Part of a small language model's weights: 10 heads of 32.
Each number is 200 + 20 x the weight over its row's rms, rounded and kept within 0 to 999. Layers, rows and columns count from 0. The size before them is the row's rms in percent of the matrix's.

# layer 18 attention key, 320x320, rms 0.158, rows 122-209, columns 0-79
107,212,210,197,185,201,226,186,217,217,195,236,227,189,207,195,220,182,197,185,240,205,182,196,223,177,204,197,167,281,235,193,220,202,197,169,170,179,172,232,199,215,194,170,186,206,173,212,192,191,183,183,203,160,191,172,199,190,236,231,196,176,212,228,139,223,213,194,180,207,226,195,169,203,212,218,216,201,173,220,200
113,219,203,174,185,186,202,198,200,210,216,186,164,176,229,220,171,195,176,191,179,194,218,175,215,217,223,190,176,195,218,185,214,195,175,241,214,214,201,179,226,201,209,220,185,200,197,217,153,209,247,223,174,196,208,238,218,211,214,214,190,169,150,177,217,182,176,183,207,205,211,198,207,213,194,185,196,193,204,244,190
110,238,217,193,186,194,201,180,180,234,162,181,222,209,210,174,192,184,211,189,207,227,218,182,151,194,185,181,219,233,161,217,212,155,200,217,176,176,230,203,207,195,225,197,214,224,204,213,200,213,186,161,184,207,206,200,219,232,168,200,149,215,183,210,212,228,199,168,203,172,219,210,184,167,207,207,181,239,201,154,179
103,208,173,256,217,203,212,177,210,217,194,234,201,196,180,194,148,215,196,204,156,216,214,189,200,191,178,235,197,162,183,204,195,179,194,216,190,201,219,170,233,207,230,204,203,199,216,185,170,202,215,220,163,236,164,182,197,154,212,191,211,203,217,218,192,194,185,235,177,146,217,180,170,192,201,202,173,202,167,166,212
102,198,212,213,188,198,168,218,212,195,193,185,165,219,172,165,171,206,245,171,202,208,194,193,243,195,167,190,199,185,178,200,194,196,227,204,239,225,211,206,216,185,223,207,197,196,171,204,203,169,218,194,195,204,214,193,191,177,212,218,172,203,176,216,220,211,199,184,191,186,181,200,197,197,204,218,189,184,220,189,248
105,192,199,209,232,220,213,200,191,183,176,180,187,191,201,166,192,186,179,156,185,189,210,192,179,235,199,204,182,202,235,164,226,183,220,204,205,206,249,178,180,171,199,219,175,190,220,230,217,176,217,182,207,174,248,199,204,191,233,200,170,197,210,197,198,203,193,182,187,221,195,207,191,189,168,199,210,218,216,207,193
080,195,202,233,227,200,235,197,181,201,222,225,222,194,207,193,184,193,226,243,214,208,196,188,213,162,204,178,220,231,215,184,225,207,177,224,166,191,184,209,181,162,201,190,192,170,154,189,220,225,200,181,169,159,202,176,213,221,171,194,198,201,181,221,161,224,179,165,189,218,176,194,206,202,180,187,215,229,186,196,165
082,219,232,196,210,189,194,198,215,208,216,194,197,196,179,204,219,231,219,219,207,190,225,187,231,204,230,230,203,222,191,228,211,188,211,225,196,240,205,184,212,193,218,187,199,165,171,181,198,174,186,224,191,199,193,192,188,205,176,193,189,184,195,176,204,202,180,185,206,190,211,228,174,189,190,173,208,167,183,216,184
089,173,204,212,213,215,191,233,191,192,217,219,193,217,180,210,199,235,194,167,201,177,197,200,207,213,210,170,231,219,206,226,193,155,215,208,202,179,190,181,212,200,207,198,209,225,172,231,177,153,171,202,220,192,213,199,177,205,198,189,207,192,209,202,252,183,217,211,203,183,224,193,208,226,186,207,212,200,178,208,196
092,231,170,189,181,206,184,178,205,193,209,177,226,203,221,200,218,261,221,200,203,161,209,189,189,206,184,172,186,226,175,199,193,167,219,205,193,217,211,200,193,170,193,181,224,218,170,188,201,202,193,197,236,232,208,193,248,203,203,183,195,228,171,180,208,205,198,192,246,223,195,197,207,198,197,215,181,179,194,187,194
086,163,231,215,209,199,243,214,179,208,195,222,189,207,189,208,175,168,228,162,202,234,194,234,164,213,237,205,248,196,216,173,191,170,166,194,227,195,191,225,174,153,234,211,199,240,208,213,198,214,177,218,196,198,226,183,192,185,201,209,171,177,188,188,212,232,206,213,200,180,173,197,185,194,223,159,207,204,236,186,211
087,238,199,179,236,193,187,181,208,217,204,183,217,189,220,177,211,178,217,183,202,200,209,206,215,212,167,197,178,158,229,212,187,185,191,205,199,212,178,197,191,209,205,153,195,214,203,242,217,179,210,178,216,214,208,214,187,197,184,208,211,203,217,212,200,199,224,165,205,227,183,166,162,189,175,208,255,213,210,212,206
087,258,221,195,214,214,218,205,178,199,194,189,163,201,191,186,202,199,158,205,214,198,207,206,210,169,217,209,197,185,207,199,219,217,232,188,266,225,221,182,188,233,192,184,193,193,225,203,192,205,184,206,183,180,185,203,217,219,190,181,186,182,185,180,188,178,193,190,214,197,199,224,200,194,186,218,193,159,253,201,202
086,198,177,183,193,201,213,204,175,209,181,179,205,186,197,194,162,182,146,204,180,193,199,216,198,223,180,201,206,203,228,189,223,202,204,199,168,170,196,183,184,184,206,192,208,225,158,225,214,173,204,200,227,200,209,217,217,180,159,169,153,227,206,173,195,211,191,203,207,210,210,216,209,193,192,221,222,224,207,199,219
094,200,204,204,229,244,222,190,194,182,221,226,174,183,203,241,189,232,143,211,207,198,210,196,188,153,192,203,202,238,191,186,224,192,183,182,205,218,215,178,162,222,201,237,205,211,205,213,189,218,234,170,209,189,214,221,199,178,207,203,194,195,165,231,188,224,183,234,211,170,191,197,209,196,193,182,181,173,208,199,169
092,193,196,194,214,221,218,194,186,212,179,199,175,195,196,201,194,229,260,153,170,225,194,165,210,183,183,179,197,190,198,182,217,229,221,198,187,209,178,217,202,210,184,194,223,217,206,220,204,220,162,169,196,239,151,195,220,178,188,203,171,207,241,176,194,186,196,185,210,206,204,202,222,240,180,197,194,230,168,214,209
099,200,197,213,167,234,197,173,217,205,195,191,199,187,205,221,198,232,222,182,200,203,222,170,199,227,201,232,181,212,245,177,209,200,218,218,183,201,176,205,216,232,186,188,195,199,183,215,224,206,203,174,191,224,207,191,225,231,192,222,204,205,209,190,221,189,197,167,213,205,249,210,205,171,204,187,176,191,175,187,200
083,203,188,209,204,217,198,163,191,197,218,208,170,200,213,195,238,201,182,220,185,212,189,177,171,186,188,159,230,163,196,196,180,159,171,215,190,202,189,201,219,235,186,193,208,193,204,151,226,197,197,191,190,227,187,196,197,189,196,204,189,210,193,217,214,165,219,233,225,198,226,213,220,181,215,199,255,162,202,220,216
088,237,232,204,199,202,165,231,172,183,191,193,221,197,169,197,197,241,208,237,218,185,199,201,209,224,235,227,203,178,181,207,202,216,200,224,184,196,189,194,206,203,209,171,216,173,196,193,183,198,205,207,177,182,166,181,236,233,196,191,172,236,190,196,210,190,170,202,207,187,184,223,187,210,226,202,172,190,214,191,219
090,154,215,222,225,231,168,158,212,216,189,163,201,205,189,228,199,210,205,194,167,191,213,214,238,229,219,222,182,210,206,203,204,162,206,173,195,193,203,155,233,186,170,209,197,210,231,177,200,161,178,197,207,203,171,197,206,223,228,196,200,202,194,221,209,187,232,209,173,226,209,176,172,209,199,160,149,215,185,223,204
092,218,188,197,165,184,206,164,217,250,162,235,201,199,226,191,206,196,188,202,174,191,199,201,213,196,194,213,193,185,193,221,186,236,210,228,212,191,151,188,174,197,188,175,200,197,218,227,217,189,204,220,207,213,208,218,209,194,228,223,207,167,189,201,180,224,186,207,218,189,218,193,184,159,220,216,213,230,206,180,181
086,197,154,184,186,162,203,216,234,194,219,201,210,179,222,181,224,198,205,184,194,162,208,191,202,179,217,155,243,200,165,226,179,193,198,220,164,216,193,179,176,190,169,184,168,243,211,198,186,205,173,191,196,187,209,237,199,187,236,196,189,222,189,205,214,246,199,168,195,220,204,224,180,211,197,186,187,203,179,223,211
108,198,195,219,212,219,176,185,198,184,212,184,171,178,203,175,219,215,202,182,185,193,201,228,188,247,215,214,227,205,185,226,223,230,209,198,153,201,222,194,212,169,175,218,236,206,239,161,209,243,202,197,186,191,230,195,197,192,233,214,189,196,210,218,187,203,229,208,125,187,200,214,200,195,210,192,192,198,206,187,160
100,192,186,182,214,206,224,209,202,173,192,208,178,222,189,197,221,196,205,167,233,226,196,150,192,248,203,212,205,213,208,184,206,174,170,155,196,198,189,209,205,177,195,193,218,181,185,206,191,206,198,200,206,205,231,214,199,191,217,221,163,186,210,192,240,183,204,216,209,192,221,217,188,226,219,211,205,201,205,222,225
115,220,188,214,186,195,196,177,235,205,178,208,162,214,207,204,168,202,229,175,188,163,208,218,224,200,173,173,177,239,192,217,194,215,232,220,217,179,188,219,210,173,225,196,199,185,178,193,192,206,202,184,187,233,200,211,196,210,172,200,199,218,212,178,211,181,193,196,187,207,201,198,198,194,259,171,236,211,182,185,206
112,162,213,212,226,198,203,182,201,183,211,194,228,192,207,178,189,189,223,230,165,222,208,211,165,213,231,222,223,196,201,232,201,208,179,188,205,186,180,179,168,205,216,205,164,185,188,194,180,232,196,174,185,226,217,193,196,218,205,182,208,191,169,156,204,200,195,190,195,180,148,223,194,214,194,182,182,202,235,202,204
104,197,243,192,198,205,220,201,194,191,201,210,165,229,189,190,198,210,215,200,196,210,199,213,177,212,211,225,176,168,166,209,198,194,153,209,240,185,162,217,210,200,233,203,208,190,180,196,181,198,229,220,209,192,215,203,203,236,180,171,189,215,205,204,217,216,183,186,199,202,174,170,179,186,169,193,193,173,183,207,216
097,220,181,193,189,187,190,179,212,202,180,173,227,212,196,174,198,188,215,210,196,183,182,213,195,231,220,200,173,211,168,201,211,200,184,186,182,217,226,217,197,226,174,221,219,200,167,220,206,193,190,218,187,237,186,202,216,194,250,200,199,217,216,190,194,191,220,188,167,206,191,203,207,210,231,204,207,221,208,191,199
103,222,196,185,213,196,195,232,209,211,216,149,227,172,223,170,203,197,216,193,196,185,192,226,222,194,214,203,199,233,187,221,226,191,200,204,182,202,200,202,222,178,181,198,202,224,191,217,203,213,196,204,183,191,192,193,203,201,211,208,219,207,209,189,233,210,229,204,193,211,226,200,192,207,186,186,231,193,224,169,181
104,220,207,199,189,206,218,220,249,192,197,225,235,205,191,216,188,202,210,186,220,229,196,149,237,178,208,187,227,210,222,225,182,217,178,213,212,222,223,174,184,204,189,185,199,221,203,141,188,207,216,204,219,217,224,213,226,216,189,211,193,205,193,170,190,186,163,219,162,229,170,183,193,239,189,191,167,180,190,229,191
093,229,217,233,208,165,165,189,172,218,208,200,186,167,191,227,236,153,212,169,170,163,203,213,189,192,189,225,201,154,234,203,194,202,194,220,201,199,214,221,200,190,210,217,182,202,211,194,222,223,211,217,214,176,209,162,171,208,191,193,174,211,196,193,223,171,193,175,205,192,175,219,204,202,188,193,205,202,167,207,216
094,178,208,183,208,199,204,195,147,188,174,166,232,193,214,204,196,193,210,210,162,215,175,185,191,196,223,179,159,185,163,210,173,219,181,151,205,203,213,211,189,183,206,199,162,199,191,165,218,192,195,184,187,207,215,196,191,154,151,208,173,220,203,204,210,207,198,196,172,200,217,190,221,224,200,188,201,210,195,197,163
099,191,203,184,206,177,170,206,181,178,218,206,204,199,200,192,211,183,197,208,209,200,250,191,186,186,232,219,182,206,193,184,201,207,186,205,218,208,204,187,184,209,178,223,176,143,205,208,223,172,214,236,168,236,182,206,207,184,253,203,216,228,174,209,215,194,183,202,193,206,189,204,193,192,205,187,221,219,202,174,210
106,191,219,201,181,196,222,189,173,204,235,188,205,196,189,197,172,216,212,156,243,198,193,206,191,191,157,193,220,186,197,187,203,230,209,232,183,177,178,234,183,204,213,165,221,201,171,215,164,215,203,176,183,216,216,201,219,212,203,198,224,220,223,231,231,200,187,209,213,191,209,166,209,198,173,210,201,216,192,196,198
106,200,210,203,214,205,215,209,217,198,251,183,221,203,237,233,188,191,170,202,197,215,185,228,192,182,200,234,200,157,200,187,211,219,190,255,213,202,151,198,213,213,151,224,209,183,165,216,193,205,203,217,207,158,198,193,185,207,204,197,190,202,203,199,199,159,146,220,203,225,226,210,212,215,190,199,218,167,191,222,203
102,173,213,165,212,178,217,230,197,161,192,184,199,188,183,231,200,180,209,170,219,202,205,198,201,172,199,182,212,223,193,213,235,224,207,222,178,186,236,209,148,217,181,179,162,194,205,203,197,193,189,227,198,226,162,213,253,188,173,222,184,218,190,201,216,226,214,216,219,221,208,191,196,199,224,208,210,188,216,241,203
105,218,252,151,208,205,211,191,191,205,218,168,185,190,244,206,182,207,231,209,201,154,159,180,188,219,219,215,211,179,199,219,233,193,204,181,230,178,173,197,215,254,224,190,200,179,187,238,194,194,198,215,160,207,198,218,215,168,204,206,220,245,182,217,164,171,209,190,231,182,201,234,192,215,198,208,202,179,181,208,211
094,190,201,204,202,200,216,239,191,199,178,186,192,246,208,211,200,214,214,199,181,181,184,169,225,177,194,183,194,171,200,201,217,197,177,202,213,200,181,214,209,158,193,203,209,185,217,197,196,191,213,212,195,232,210,218,191,193,238,190,220,161,178,210,195,217,185,222,159,166,189,202,164,216,201,163,250,215,240,217,162
098,201,220,214,176,200,223,211,185,202,211,174,239,227,196,217,188,239,202,199,173,217,178,213,168,206,195,202,221,187,224,223,201,206,171,189,192,180,191,228,179,169,243,217,204,193,230,214,215,232,185,207,181,224,182,195,168,180,172,184,190,198,208,218,152,246,178,221,216,200,226,179,195,201,168,200,196,145,157,180,203
086,191,173,200,236,197,183,186,191,192,209,174,175,165,187,187,178,177,179,205,198,214,240,224,211,212,216,234,160,186,221,166,192,162,195,194,193,201,238,186,215,219,195,184,194,209,229,209,194,188,212,168,226,231,170,203,202,191,180,186,164,182,189,192,172,180,201,202,206,228,176,188,199,162,214,200,194,221,203,179,222
110,184,199,214,146,209,198,212,230,183,219,193,219,216,190,197,157,201,215,184,189,195,179,232,172,181,195,190,214,201,217,167,227,189,199,204,190,169,198,220,181,190,224,199,204,169,238,206,214,242,215,183,190,177,207,177,170,183,179,230,224,202,207,194,198,200,224,201,224,196,222,201,203,220,189,208,200,179,226,161,188
099,179,204,185,260,205,186,184,169,198,186,212,186,163,181,192,185,203,204,231,202,231,217,204,198,211,218,190,185,193,208,188,208,173,215,210,219,236,214,204,202,174,194,176,216,193,203,192,180,187,174,171,251,229,218,196,194,198,190,210,190,172,197,218,193,180,225,216,188,187,193,177,205,163,191,166,220,193,200,186,216
099,180,173,232,207,143,213,232,164,194,217,232,212,206,217,191,229,209,183,173,238,197,199,216,182,209,206,193,179,191,172,197,205,211,203,189,220,219,168,169,181,199,220,223,195,208,150,229,186,200,199,208,211,171,220,193,163,189,212,196,174,223,223,203,230,248,177,256,175,188,185,206,192,216,199,207,220,196,217,212,193
122,182,203,188,166,207,193,208,190,174,184,209,239,176,197,211,219,221,253,217,177,186,176,219,168,235,198,200,167,183,216,240,189,177,192,221,193,183,212,209,203,200,191,227,218,169,189,201,199,169,219,204,201,196,246,218,244,202,224,201,185,205,163,202,192,171,217,199,228,206,210,212,240,225,173,231,218,201,174,200,198
112,206,204,182,252,233,179,150,180,216,194,191,195,225,204,219,220,171,189,214,167,174,213,176,215,214,186,181,179,207,197,207,201,191,214,226,213,204,179,200,195,194,183,184,208,215,239,211,185,199,180,192,211,180,184,175,201,190,206,192,193,219,187,205,168,202,232,240,220,186,215,190,210,212,180,187,228,199,170,197,205
101,214,176,206,213,202,212,191,222,201,161,230,162,247,202,197,246,204,201,199,204,191,189,201,222,196,172,178,239,200,188,208,175,222,228,185,187,198,170,201,187,220,208,233,220,218,213,193,207,216,159,201,205,170,215,192,193,211,227,207,252,199,196,199,218,215,173,224,216,197,233,206,207,192,231,204,230,204,161,225,185
112,192,188,186,174,204,181,170,199,228,218,204,191,211,219,194,211,192,191,179,171,214,202,180,186,187,160,212,221,243,223,178,218,196,209,175,170,185,203,204,192,213,206,201,171,214,229,202,140,179,232,183,218,181,229,194,189,176,194,233,194,156,167,181,197,226,162,207,175,217,217,208,207,226,216,217,186,191,201,199,189
104,229,224,203,188,196,206,218,219,216,224,180,220,241,180,195,218,202,202,209,214,215,166,179,206,191,175,218,217,192,188,213,183,221,215,167,187,186,179,186,193,249,218,233,208,211,172,203,184,167,198,208,193,135,199,201,170,200,229,180,173,235,195,193,221,229,190,162,199,206,194,184,203,183,198,188,229,197,183,213,224
108,176,210,230,212,182,229,202,230,182,220,202,228,191,214,230,203,196,185,197,216,212,161,219,234,197,196,195,195,191,209,213,166,203,169,200,223,205,164,199,194,194,210,206,206,227,162,192,232,194,218,220,200,176,169,201,202,214,210,225,198,216,182,168,216,226,193,199,211,224,222,234,209,228,196,187,199,199,209,242,189
100,195,223,190,213,220,171,198,206,178,229,186,207,185,195,216,163,182,186,175,203,220,233,212,206,201,226,239,199,187,216,183,182,213,175,211,198,201,205,211,225,219,214,203,245,220,190,191,155,177,200,211,220,206,184,209,211,208,170,152,186,207,216,220,192,181,177,205,201,211,184,183,198,199,200,181,177,198,192,194,220
102,185,204,189,192,180,167,200,207,198,218,207,191,214,171,202,159,217,173,221,184,238,220,196,192,213,172,231,190,196,173,201,220,199,188,185,209,195,244,174,230,189,188,188,219,228,204,180,192,182,236,202,205,238,199,197,204,157,183,184,195,208,201,203,187,175,192,198,185,199,206,200,200,201,182,193,154,184,184,181,201
103,176,171,202,196,221,218,184,207,229,195,241,208,225,190,179,216,192,221,180,188,202,227,178,228,223,147,237,216,214,201,189,170,183,213,213,223,208,225,205,206,203,191,212,200,219,203,217,185,174,210,232,241,191,215,203,177,189,225,197,154,223,187,190,211,179,205,220,169,204,205,221,213,219,238,220,164,194,187,172,205
092,168,190,202,217,206,181,215,166,199,161,179,187,186,199,228,248,186,210,186,208,192,195,153,188,205,199,182,220,227,214,215,202,179,203,214,212,195,173,195,204,177,180,166,180,215,220,180,194,168,164,205,219,180,208,220,217,192,233,194,194,226,196,196,212,204,198,218,224,220,210,192,236,249,226,202,167,190,174,215,129
111,174,202,212,239,192,220,207,193,210,205,198,160,171,198,208,177,187,212,199,193,220,188,206,226,237,196,186,180,191,230,162,199,191,171,233,177,233,166,207,202,215,182,192,185,193,192,169,191,226,184,208,243,216,208,184,227,211,171,185,174,197,193,197,184,164,206,187,176,224,197,182,212,210,202,200,251,198,197,201,189
109,195,180,225,155,203,206,174,252,201,207,218,183,191,181,222,210,196,208,201,207,194,222,194,167,200,233,192,194,207,250,158,201,193,179,208,204,222,198,208,193,241,225,185,190,199,197,204,211,231,178,182,173,204,208,152,181,238,199,218,179,170,195,205,183,191,213,218,164,224,221,176,232,198,192,166,179,178,183,195,217
114,187,206,206,217,227,227,195,206,210,187,207,219,192,170,222,204,190,189,210,181,196,175,158,192,143,230,220,200,196,209,198,175,229,209,202,216,186,221,201,192,205,175,192,240,228,175,216,201,211,196,208,179,185,194,231,188,170,203,197,191,181,170,187,235,204,228,215,216,185,172,184,193,183,184,193,215,198,207,234,199
122,209,212,199,152,197,165,227,206,202,226,212,195,215,205,224,274,176,210,206,207,177,200,191,199,200,211,170,171,187,194,195,233,197,221,190,221,185,228,194,214,204,222,256,188,184,171,215,221,196,194,203,213,195,202,213,184,188,193,224,164,221,181,168,197,191,194,208,203,227,228,191,217,205,186,213,200,188,167,153,224
111,195,181,200,197,178,215,233,197,206,237,161,199,176,192,225,211,229,216,178,195,204,159,150,199,226,203,195,189,229,187,206,201,210,219,197,218,200,217,200,159,180,154,189,216,221,216,172,183,225,210,195,228,159,226,215,194,200,187,191,183,225,199,225,191,177,172,196,216,195,216,245,216,205,179,229,180,189,159,165,186
112,204,182,233,203,196,255,173,208,242,195,204,239,172,183,201,237,223,214,205,173,213,190,182,217,231,239,227,176,209,228,214,221,171,180,216,179,197,205,174,189,222,202,214,160,172,220,223,186,226,214,189,218,241,186,228,249,175,205,175,191,203,182,172,207,185,223,173,181,207,211,175,219,191,231,197,192,222,206,234,223
107,162,226,210,175,174,211,177,218,192,193,196,161,222,188,216,175,244,219,205,171,190,180,173,171,204,171,171,196,164,206,208,194,170,216,173,230,188,167,194,230,223,153,213,207,203,192,199,151,198,170,192,198,186,232,231,205,202,218,221,186,189,206,202,201,231,177,194,192,134,192,179,192,214,229,210,212,189,221,186,205
113,211,187,192,247,201,211,217,175,196,197,225,191,180,219,185,231,198,183,211,210,228,171,231,198,183,191,202,231,188,212,208,171,170,211,182,225,219,170,180,236,179,217,232,238,199,187,236,197,209,190,167,211,195,172,228,244,209,202,218,194,205,166,196,204,184,209,211,242,224,192,183,193,211,191,217,204,196,194,195,172
108,227,217,208,200,161,203,193,204,209,220,199,242,199,208,202,157,172,233,218,227,218,187,188,233,179,174,197,166,187,192,206,175,159,239,195,217,184,191,181,184,231,197,184,227,204,228,190,175,193,177,212,185,238,195,201,193,222,172,186,185,210,166,210,194,235,164,226,206,170,169,203,217,200,209,220,218,188,216,218,222
102,234,207,200,214,221,176,196,179,197,185,189,206,159,172,169,221,213,228,215,241,230,203,200,177,211,193,219,197,221,199,197,191,192,202,185,220,198,236,223,193,156,217,195,194,178,195,216,175,230,233,223,193,194,223,189,163,173,181,201,189,226,200,191,201,220,173,233,199,194,177,215,234,187,219,209,238,224,184,220,218
112,225,182,194,183,212,203,194,232,199,186,216,172,199,196,223,197,204,175,222,199,234,195,190,184,207,161,175,188,180,195,192,195,205,230,230,183,220,203,192,187,217,207,195,198,189,201,202,196,211,210,229,159,189,201,256,221,202,205,189,194,195,183,193,210,193,210,210,176,215,192,195,177,208,214,184,213,204,191,179,188
112,218,234,205,141,203,202,219,201,228,177,193,232,183,189,179,225,192,181,198,181,211,188,191,196,226,177,194,205,194,170,229,221,208,217,182,188,170,185,231,167,167,200,222,184,169,199,217,188,194,174,202,217,205,145,175,172,223,200,176,177,205,205,189,213,193,206,241,191,204,191,192,202,230,195,222,220,194,215,194,212
111,204,211,242,194,212,174,188,233,222,196,164,191,165,214,154,202,184,181,200,177,220,174,222,230,227,210,199,180,176,199,226,209,218,182,211,223,210,206,199,207,208,212,209,195,215,208,202,227,232,213,219,199,226,210,179,150,203,217,200,188,206,242,185,198,182,202,201,229,194,189,158,182,201,217,173,196,209,179,191,211
112,212,238,164,178,194,202,214,204,196,195,197,165,210,167,193,225,192,178,175,182,214,246,213,202,173,167,201,187,211,192,197,222,178,184,188,201,194,182,195,211,195,192,214,212,217,199,232,205,212,221,187,204,233,190,183,246,202,214,206,189,219,185,166,182,198,160,182,222,227,186,224,200,166,205,201,216,211,185,203,226
118,214,227,221,164,191,251,186,196,200,192,175,194,226,196,211,195,241,191,195,211,195,213,182,200,197,204,202,206,182,217,175,195,242,158,224,193,234,203,188,175,205,206,211,199,224,205,220,216,229,224,207,198,212,192,182,242,145,174,192,215,211,214,245,164,201,206,215,207,225,213,172,187,188,214,183,214,181,212,202,209
105,182,171,193,184,206,202,174,189,198,183,177,196,213,186,219,230,203,232,233,225,209,225,198,227,198,154,192,214,187,173,172,219,185,209,192,201,172,201,197,192,219,187,195,214,165,236,185,179,174,205,205,204,175,210,166,180,190,211,209,230,211,204,208,194,179,213,196,187,185,200,200,225,211,186,157,190,204,196,205,236
109,189,159,196,266,224,198,197,235,191,206,203,189,202,201,236,185,203,186,186,220,222,203,205,187,240,237,205,174,238,188,199,224,187,195,215,254,195,174,195,205,192,180,217,185,202,226,185,200,213,215,216,192,187,178,236,236,205,192,199,212,256,209,224,203,181,174,207,203,172,230,234,172,193,218,209,185,208,198,198,154
086,163,197,210,216,199,220,193,205,177,219,223,188,189,173,208,180,237,196,224,216,174,163,189,191,215,216,195,216,197,200,219,215,187,210,202,168,189,172,196,186,190,193,200,201,208,198,199,192,199,231,208,180,201,237,211,207,201,187,234,212,204,220,190,196,212,193,218,220,239,186,186,205,212,223,185,235,194,187,160,193
085,220,204,175,203,222,201,183,214,206,210,218,193,182,211,193,194,221,181,201,182,203,216,201,213,171,227,200,204,185,172,211,215,195,220,206,204,181,195,179,195,228,215,178,245,180,175,184,191,187,214,215,196,204,188,218,190,219,192,168,199,181,205,132,163,225,203,187,200,183,202,186,221,228,210,217,200,192,196,175,203
093,184,177,187,197,195,205,210,153,199,174,209,212,217,176,233,225,174,245,192,216,223,197,216,178,232,182,198,198,219,235,219,167,170,205,183,186,219,209,213,204,195,194,240,199,192,181,218,193,211,199,211,196,192,198,174,190,229,206,216,202,200,178,190,150,215,212,186,206,230,209,232,193,180,189,232,179,175,192,171,230
084,230,206,187,231,186,209,172,222,231,200,203,185,201,223,213,203,190,186,172,188,163,177,187,210,201,192,201,191,221,171,200,202,246,196,201,213,188,210,186,231,179,216,172,211,192,235,223,181,220,182,216,174,195,207,199,207,182,214,236,253,211,243,178,218,196,204,209,183,250,233,241,217,181,207,207,201,212,230,213,197
087,219,160,230,181,197,206,190,180,189,180,176,187,177,197,226,214,240,184,192,180,225,234,234,197,191,212,231,210,188,209,268,180,184,153,206,195,170,215,200,171,203,217,211,230,229,181,171,205,212,180,180,223,204,160,200,219,230,206,208,191,191,205,212,157,211,200,176,237,165,217,200,176,212,193,188,198,197,190,208,217
093,190,198,169,195,204,191,204,202,232,184,137,197,172,220,180,212,163,224,219,195,194,213,169,229,232,218,206,177,178,221,175,186,194,206,197,227,201,209,207,190,211,228,221,178,182,166,191,195,197,181,201,159,189,197,212,219,230,202,161,195,213,206,179,249,207,189,174,231,230,190,198,207,191,192,189,221,213,218,190,197
094,191,223,166,159,225,182,252,206,198,208,185,186,206,202,192,210,184,210,186,189,135,170,178,178,227,207,205,185,152,202,178,211,199,195,198,220,193,194,219,201,197,163,179,186,192,195,203,201,208,213,206,196,180,209,189,195,215,213,215,190,198,203,194,224,227,162,186,185,186,171,228,201,204,198,186,200,225,247,186,189
091,159,197,233,176,222,171,201,187,210,206,214,160,207,199,190,241,207,182,226,215,201,179,240,217,216,165,211,176,192,181,241,200,219,203,208,168,194,189,196,191,181,193,195,197,208,197,167,223,210,203,215,202,221,205,176,182,165,179,204,212,184,260,171,197,214,209,259,180,199,187,189,181,211,205,192,200,225,161,214,217
093,195,192,213,201,190,203,218,186,218,189,200,215,216,214,198,185,161,176,183,236,190,178,227,201,180,147,229,227,210,206,239,159,198,196,180,155,205,205,182,186,208,184,224,218,232,184,183,239,223,239,183,176,197,211,210,219,211,217,192,206,180,182,215,223,241,169,253,230,216,197,190,213,190,226,195,170,198,237,197,214
087,190,201,232,210,210,208,222,197,204,184,215,210,171,208,182,183,199,183,219,220,226,193,197,192,212,144,224,178,187,194,228,194,203,193,190,168,188,228,239,147,195,224,232,203,230,189,223,210,206,186,198,202,197,165,160,205,196,193,249,184,194,198,189,182,214,172,249,226,212,182,174,199,189,188,178,249,208,166,198,193
102,215,209,165,184,201,218,249,201,204,186,218,175,172,216,230,211,184,219,207,202,219,235,209,200,186,179,212,193,186,203,164,180,214,186,213,201,220,183,199,171,192,163,209,190,192,215,204,199,215,229,177,204,179,191,234,215,235,198,188,208,204,207,172,188,159,195,200,202,216,206,229,193,182,210,171,213,194,204,197,217
093,190,192,207,183,194,207,196,208,217,181,204,210,183,190,191,217,204,213,213,247,234,188,200,181,184,164,190,192,195,185,202,197,212,184,213,195,189,206,217,186,213,176,205,219,224,215,205,211,208,215,217,164,215,170,191,211,190,211,184,191,163,202,205,180,198,253,238,208,198,209,185,196,200,200,183,181,225,180,202,203
095,195,190,180,224,243,205,196,220,189,167,181,202,179,180,220,183,207,248,201,241,206,179,226,229,173,188,186,224,205,201,209,207,212,189,223,218,190,200,192,194,199,188,163,202,205,218,230,170,232,176,189,214,186,201,219,197,193,199,184,201,187,214,219,183,207,189,201,200,238,198,243,162,186,241,209,216,223,223,191,208
094,200,197,211,209,190,213,212,195,182,224,209,184,225,206,215,179,219,235,198,173,195,230,204,247,218,214,141,172,211,187,193,205,165,196,200,218,205,213,185,216,183,206,200,208,224,181,200,171,198,185,191,207,188,163,167,178,178,194,224,207,231,198,176,187,211,185,190,233,213,210,209,198,231,223,215,224,212,178,195,187
104,212,209,198,236,196,205,219,225,259,161,231,182,211,198,209,188,207,200,205,231,234,236,185,195,193,147,236,211,189,180,203,189,210,159,190,196,205,192,175,183,211,209,218,212,201,250,200,196,233,209,172,166,179,165,157,201,197,175,196,182,218,179,244,155,213,195,220,179,219,183,165,229,216,184,230,210,185,182,177,188
084,213,217,180,192,186,215,176,228,176,189,203,198,212,217,207,177,168,244,177,210,229,208,233,195,198,209,178,204,173,184,193,226,220,187,196,186,192,194,188,221,202,215,219,198,196,214,182,225,204,220,193,240,217,175,240,184,180,199,174,213,177,168,196,166,213,241,144,197,207,216,232,220,240,214,187,174,211,213,193,216
097,206,200,152,201,214,223,210,208,191,202,225,183,202,178,231,180,188,167,193,210,235,199,244,195,188,232,197,186,199,188,166,217,233,149,197,218,195,204,168,191,211,211,189,197,190,201,239,188,193,238,227,198,157,202,196,182,151,229,218,170,220,215,160,199,197,197,151,232,221,162,216,206,205,209,193,216,174,189,191,196
107,173,256,192,197,219,227,203,198,181,165,251,233,207,206,187,226,229,204,203,166,201,191,214,206,189,191,198,211,216,179,187,218,211,185,219,188,208,209,221,188,150,206,231,198,199,205,194,193,254,206,188,164,209,173,167,187,226,221,232,198,203,238,181,201,218,168,241,189,202,224,169,185,209,183,181,209,202,206,205,198